config = dict(
    n_layer=8,
    d_model=160,
    n_head=2,
    n_kv_head=2,
    head_dim=64,
    d_mlp=448,
    vocab_size=512,
    activation='swiglu',
    norm='layernorm',
    norm_place='pre',
    norm_eps=1e-06,
    positions='rope',
    rope_base=10000.0,
    rope_fraction=1.0,
    qk_norm=False,
    attn_scale=0.125,
    bias='none',
    tie_embeddings=False,
    parallel_block=False,
    init='trunc',
    init_std_qkv=0.0302,
    init_std_o=0.00845,
    init_std_up=0.0302,
    init_std_down=0.00452,
    optimizer='adamw',
    lr=0.00281,
    lr_mult_o=0.82,
    beta1=0.95,
    beta2=0.98,
    lr_head=0.00813,
    grad_clip=0.5,
    warmup_steps=285,
    schedule='wsd',
    decay_fraction=1.0,
    decay_shape='linear',
    final_lr_fraction=0.0,
    batch_tokens=32768,
    seq_len=512,
    doc_mask=True,
    train_tokens=131700000,
    steps=4020,
    dataset='wikipedia_en',
)
Each number is 128 + 24 x the weight over the matrix's rms, rounded and kept within 0 to 255. Layers, rows and columns count from 0.

# layer 5 MLP down (transposed), 448x160, rms 0.0705, rows 392-405, columns 80-159
[[152 135 120 115 116 149 145 107 122 155 125 114 129 115 104 148 141 164 133 119 127 131 132 141 112 105 136 118  61 129 146 116 169 115 118 118 153 121 131 153 146 148 107 133 128 123 108 176 111 149 120 123 104 127 100  57 119 141 146 120 136 107 129 149  99 100  89 127 151 150 142 149 129 101 117 116 151 143  77 140]
 [ 93 118 120 133 143 136 146 179 141  59 103 122 121 153 136 126 120 145 163 158 132  99 142 118 135 119 183 142 149 149 115 110 137 144 106 139 171 124 112 131 144 152  93 125 126 138 129  76 144 108 166 100  90 109 107  98 169  49 158 146 121 136 145 194 122  99 104 149 143 145 119 133 167 115 116 148 112 176 105 132]
 [140 126  99 128 126 101 117 123 106 173 146 125 153 138 139  96 162 180  87 124 151 127 120 101 126 134 143 157 187 142 116 114 128 148 108 115 123 143 126 105  98 123 147 169  98  99 151 153 140  48 164 130 126  93 126 100 124 166 153 108 129 110 108 144 108 131 122 115 131 167 129 134 137 100 136 121 148 158 112 125]
 [154  87 136 100 138 110  95 138  79 123 132 139 137 143 132 105 102 123 129 132 116 176 125 124 120 170 103 109 131 102 160 119 106 129  99 134 120 160  99 154 126 103  94 175 100 182 148  87 116 173 140 155 117 154 104  97 103 145 172 173 191 126 116 104 131  90 122 103 146 145 101 114 176 131 109 160 116 115 134 118]
 [127 120 145 151 145  86 102 179 178 154 129 118  46 140 131 145  95 147 132 108 122 137 125 150 162 103  98 136  97 163 111 136 138 121 118  79 149 134 112  89 125 129  76 155 111 144 172 103 145 144 132 130 103 155 137 133 138 138 112 151 109 117 140  71  97 133 159 153 123 133 103 158 156 132 137 154 166 108  86 112]
 [154 163 145 143 128 160 101 139 159 137 124 148 125 132 125 144 125 118  96 153 165 101 126 135 178  93 158 148 117 136 134 141 116 123 164 150 116  88 136 114 116 165 121 116 143  66 110 144 100 138  88 116 110  90 106 166 135  88 119 155 167 164 121 113 137 130 109 155 141 170 126 143  95 134 140 109 165 139 119  75]
 [160 132 178 126 115 129 180 112 116 169 144 112 137 112 165 129 120 126 113 144 189 107 110 101 120 167 129 150 134 133 100 138 153 163 144 109  98 123 135 106  78 133 120 108 103 129  75  81 145 124 127 123 126 132 149 135 132 112 136 119 124 116 145 145 122 159 110 131 131  99 121 122 133 180 160 150 132 125 122 131]
 [119 173 113 138 114 140 143 138 109 124 146 141 157 144 132 105 148  91 112 149 107 173 151 168 141 147 153 142 148 119 162 121 141 130 118 112 154 142 101 141 111 111 148 141 153 164 127 169 105 141 126 129 121 128 122 120 146 138 117 131 116  77 143 127 105 109 123 101 159 114 117 124 148 129 114 129 150 134 110 132]
 [135 101 151 139 101  93 119 133 144 140 107 121  95 110 125 148  95 109 135 139 111  90 119 125 119 145  93 127 150 108 135 134 129 110 144  92 131 138 125 124 121 148  99 162 156 173 125 131 113 168 116 150 146 131 170 124 132 144 130 117 170 146 111 128 147  90 146 122 155 157  96 177 134 133 150 169 152 102  78 131]
 [177 127 110 181 144 133 143  74 147 111 132 136 150 137 132 134 163 136 124 194 130 127 160 136 126 119 127 125 161 173 143 136 114 125 156 142 136 150 117  96 135 147 146 102 108 185 125 174 122 156 180  79 168 143 104 142  86 133 114 157 113 108 127 161  94  93 133 144 128 112 102 130 125 168 148 155 140 145 119 149]
 [113 145 156 179 108 127 130 146 149 127 167 130 138 110 138 154 135 131 140 108 107 120 157 130 135 164 128 151 116 127 167 105 151 157 120  98  94 132 164 111 105 121 102 150 100 110 108 139 141 103 107 117 147 174 141 151 122 172 139 124 158 104 138 113  97 122 154 146 156 138 129 115 166 156  80 129 131 159 123 154]
 [111 130  95 111 146  91  88 126 138  99  99 130 109 124 130 114 130 123 148 165 150  98 145 111 137 121 145 179 114  95 144 156 110 156 126 122 176 139 120 128 152 122 111 140 128 119 159 131 142 128 183 115 140 141  89 148 130 186 162 136 111 124 122 110 152 133 132 115 113  87 125 111 147 123 124 146 153  83 113 113]
 [133 120 195 143 154 129 144 141 131 164 113 110 158  88 100 117 111 136 146 146 125 103  96 159 158 148 129 119  90 148 169 145 157 126 156 141 156  97 132 120 122 159 154  89 130 125 142 130  95 112 106 107 142 102 110 117  95 146 107 122 140 121 146 113 103 132 156 150 124 118 167 121 102 125 141 138 152 114 152 111]
 [106 144 113  79 110 113 135 110  92 105 107 105 136  71 139 189 164 162 132 164 142 158 120 106 175 122 145 126 100  95  91 143 123  97 179 166 115 114 146  99 150 153 131 132 132 117 117 140 109 110 115 105 113 146 174 133 118 129 148 136 159 122 129 155 161 177 113 137 156 109 186 102 110 122 147 131 123 193 132 148]]
# layer 5 MLP gate, 448x160, rms 0.0782, rows 393-405, columns 80-159
[[122 106 126 171 145 117 106 120 102 100 110 147 153 188 134 124 130 129 165 145 176 102 126 150 117 152 131 141 124 105 104 156 122 156  96 153 120 130 127 167 154 134 109 151 137 145 133 121  89 149 119  99 184 165 164 106 137 162 114 145 109 120 140 132  92 113 118 141  83 157 131 138 102 109 119 108  66 115 109 135]
 [107 122 138 145 135 113 150 114 154 155 154 162 140 123 136  74 129 115 129 154 125 141 122 142 148 151 136 128  95 119 128 142 114 112 104 111 131 108 141  89 135 114 134 102 103 156 163 115 140  84 146 113 108 148 125 113 121 127 141 176  97 145 113 105 130  76 125 105 140 164 125 115 133 142 125 151 125 158 125 158]
 [ 55 135 117 140 108  93  68  89  76 161 154 115 121 167 122 144 139 119 139 148 161 121  71 116 116 100 147  97 156 141 104 137 106 137 157 132 127 122 102 138 207 109 169 146 146 122 177 145 180 148 130  76 147 145 171 134 137 136 138 130 104 153 129 113 145  86  87 137  95 102 119 120 139 133 105 129 116 129 111 121]
 [131  94 123 161 180  88 119 112 116 118  93 143 138 122 157 104 152 111 135 140 110 131 142 154 137 144  74  90 110 146 122 130 149 121 151 144  75 129 101 118 105 125 141 128 126 122 150 146 107 134  94 108 151 196 105 117 160 151 134 170 124 111 112 160 181 127 152  96 122 128 121 145 106 125 114 125 114 127 101 154]
 [115 115 132 146 159 124 102 108 137 140 117 138 138 144 130 134 121 139 148 113 119  86 152 131 125  89 101 116 103 144 118 122 103 155 116 113 112 162 117 123 117 124 152  88 151 140 144 132 118 142 146 111 179 144 106 121 159 128 140  95 104  97 111  96 120 106 158 171 127 100  92 101 139 169  84 147 104 139 158 136]
 [ 90 121 156 146 110 156 151  98 114 134 172 118 117 177 121 120 102 157 106 172 118 182 141 134 102 111 108 136  90 153 117 122 136 105 114 109 100 103 138 176 130 125  98 135 118 134 146 174 122 143  85 110 137 121 128  94 105 147 125 136 155 149 107 156 117 165 179 124 131  66 114 135 147 124  88 111 126 131 166 115]
 [139 124 137 144 134 140 143 109 104 142 140 122 171 112 121  99  94 127 153 126 135 149 134 121 121 116 161 109  81  79 100 145 123  99 140 125 114 113 137 111 123 137 142 114 136  90 134 141 116 138 124 126 132 169 151 160 101 132 151 119 111 146 128 113  90 106 121  69 171 111 130 134 137 135 158 153 172 115 133  93]
 [102 126 160 103 143 126 139 131  95 141 100 142  86 136 124 143 105 113 142 168 131 108  88 134 137 111  98 136 105  64 129 128 134 113 129 147 127 118 144 117 134 120 166  94 104 153 157 122 106 144  96 133 120 139 137 174 130 124  97 137 133 161 137  96 112 117 111 101 133 148 100 140 113 107 175 154 157 109  79 127]
 [121 170  99 123 127 139 126 156  96 150 142 158 144 124 147 106 118 132 114  56 122 135 138 126 127 115  80 172 101 120 166 124 129 120 130 147 105  98 135  80 135 141 191 149 104 108  95 108  86 109  97 138 167 120 115 175 146 145 124 149 132 119 134  73 121 103 156 152 122 153 145 152 123 154  74 120 121 158 122 114]
 [ 75 132 115 127 133  96  88 125  87 147  99 114  81  89 146 136 114 141 151 130 102 107 125  77 123 149 135 113 113 121 100 146 126  97 153  85 140 126 142 112 128 149 152 101 135 162 159 204 122 121 112 127 119 145 118 163 113 144 114 133 101 147 105 134 135 114 129 140 123 137 112 132 118  99 121 147 119 124 111 126]
 [ 68 157  93 107 144 136 125 138  87 178 123 146 120 155  81 175 119  89 115 138 151 121 148 111 107 163 113  58 115 118 133 137  94 102 137 153 136 138 137 112 163 137 143 134  99  94 155  82 116 141 128 122 142 145 129 129 149 118 106 157 141 140 112 153 172  91 115 107 136 109 129 110 145 157 154 106  97 150 105 124]
 [109 146  92 102 108 109 121 157 151 132 167 117 112 101  86 110 139 106 137 147 121 162 140 128 141 120 124 127 122 105 129 177  81 126 101 124 163 106 102 166 161 115 123 144 124  97 126  84 112 157  93 114 115 142 156 124 126 143 106 126 139 127  80 162 151 107 117 119 164 116 116 111 140 111 119 129 131 150  68 120]
 [101 127 113  95 177 129 104 152  70 131 100  99 130 126 135 104 157 157 142 152 138 110  89 103 143 129 116 162  89 151  95 135 103 124 150  86 114 155 124 142 147 159 165 156 137 133 144 131 129 105  96  93 139 143 165 122 131 127 154 116 165 147 143 118 157 169 135 156 105 101 132 132 118 137 153 168 108 110 122  99]]
# layer 5 MLP up, 448x160, rms 0.0726, rows 393-405, columns 80-159
[[ 90 146 134 147 119 142 113 163 108 128 131 116 118 131  95  93  98 145 126 130 100 129 127 129 158 122 151 126 175 161 107 129  94 109 163 153 129 130 141 129 151 142 103  93 127 111 110 128 139 126 157 138 126 151 136 132 109 133 155  91 148  94  99 121 142 117 136 150 135 136 133 152 120 122 112 173 155 156 138 151]
 [132 131 122  92 121 129 145 138 154 104 138 124 154 135 143 129 106 128 150 161 110  94 117 134 168 103 112 135 128 100 145 129  98  97 132 127 139 147 120 114 101 169  93  97 140  59 109 133 111  87 122 126 177 148 158 117 145 131 152 143 141 138 125 125 130 117 115 111 118 143 134 123  95 132 138 129 148  78  93 141]
 [174  76 163 122 109 106 124 131 153 105 102 135 122 106 112  81 124 153 127 116 106 121 152  99 118 139 138 156 135  84 121 132 102 108 127 109 148 110 107 120 126 148 133 151 105 136 103 133 123 108 153 132 101 142 123 152 143 108 146  97 172 147 145 111 166 127 137 157 134 166 113 136 137 120 152 187 118 123 117 141]
 [122  97 101 114 147 159 139  93  70 164 149 130 146 166 156 121 153 137 161 131 134 128 129 105  93 149  92 122  73  90 155 142 149 150 140 137  80 156 179 131  92  89 146 196 135 144  96 146 128 147 137  98 135 127 154 143 113 141 192 126 111 127 165 164 129 123 102 111 113 134  78 132 107 128 108 122 155 130 103 165]
 [ 90 124 158 136  90 118 150  96 119 131  83 114  97  90 158 112 130 119 129 143 134 173 118 128 108 137 139 102 105 131 151 121 113 145 121 123 105 135  86 160 102 159 111  94 114 154  91 105  82 124 110 138 104 142 111 121 185 127 137 133 162 183 118 124 107 155 138 121 129 139 133 127 168 140 101 147 134 116 100 101]
 [111  90  96 148 119 111 116 131 130 108 107 127 135 147  90  91  99  92 117 122 133 159 147 158 124 138 122 105 198 112 130 151 115 121 155 108 123 154 144 136 101  94 139 160 135 133 127 104 150 159 154 159 147 140 138 108 123 121 121 119 128 163 149 160 110  90 122 135 112 132 141  80 122 130 139 162 123 109 122 143]
 [124  42 135 124 134 128 119 153 143 107 110 101 116 141 159 158 122 159 143 136 137  96 105 147 132 141 149 135  91  75  93 148 122 126 108 132 148 126  80 163 106 141 152 119 125 132 150 127 148 141 114 116 112 134 147 142 101 100 132 174 140 143 130 142 154 121 124 136 134 129  92 120  79 112 134 120 143  92 121 100]
 [ 90 165 130 110 102  89 110 125 146  98 117 116 150 122  96 113 156 126 155 130 134 136 137 164 127 107 109  85 151  99 161 132  76 149 117 102 119 160  67 166 139 156 134 143 114 101 166 117 118 172 116 162 120 105 103 152 127 146 148  93 129 185 131 116 100 154 134 142 148  99 163 139 116 137  92 151  95 165 121 128]
 [129 139 106 147 120 176 114  72  73 151 169 130 135  58 113 132 177 175 156  98 155 115 119 122  83 118 137 125 153 124 109 145 112 135 118 115 134  95 129 122 133 151 139 134 136 123 114 111  89 106 123 132 145 135 123 136 120 132 103 161 106  85 142 115 122 176 122 156 104 111 110 147 133 158 111 143  95 102 154 117]
 [130 150 106 153 117 140 106 136 112 123 168 154 157 129 123 101 146 131  88 128 138 182 143 115 126 133 125 150 168 170 125 147 170 155  73 148 112 124 144 127 105 111 124 165 110 157 113 166 116 107 123 135 131 107 161 144 178 119 101 109 153 107 174 184 100 150 101 200 101  98 102 126 104 120 117 121  95 128 116  77]
 [110 127 140 106 127 152 102 156 131  99 151 121 102 139 124 151 116 116 152 158 124 159 118 156 121  95 187 136 149 111 175 144 124 125  72  89 107 148 178 122 113 129 134 131 167 119 150 116 110 119 101 129 131 101 144 112 130 128 132 119  99 127 130 152 119 138 115 136 126 147 147 106 124 114 140 134 105 101  69 170]
 [111  82  87 138 146 109 149 152 142 123 141 181 110  98 108 126 124 148 114 156 126  98 118 166 148 127 119 125 138 123  97 117 138 159 137 113 110 141 159 107 117 123 142 140 159 130 139 173 146 120 134  91 121 156 122 139 131 132 142 149 107 120 131 134  98 119 142 166 141 163  92 110 161 145  75 189 111 186 155 154]
 [106 141 132  88 124 144 163 124  99 156 157 147 113 144 138 169 131 104 103 128 127 120 151 131 164  78 166 149 130 142 149 135 123  94 174 105 148 122  74 172 146 197 133 136 123  78 159  96 142  89 138  91 160 144 141 107 141 122 140 118 128 143 153 124 147  97 159 112 111 136 137 113 122 101 114  99 132 113 151 172]]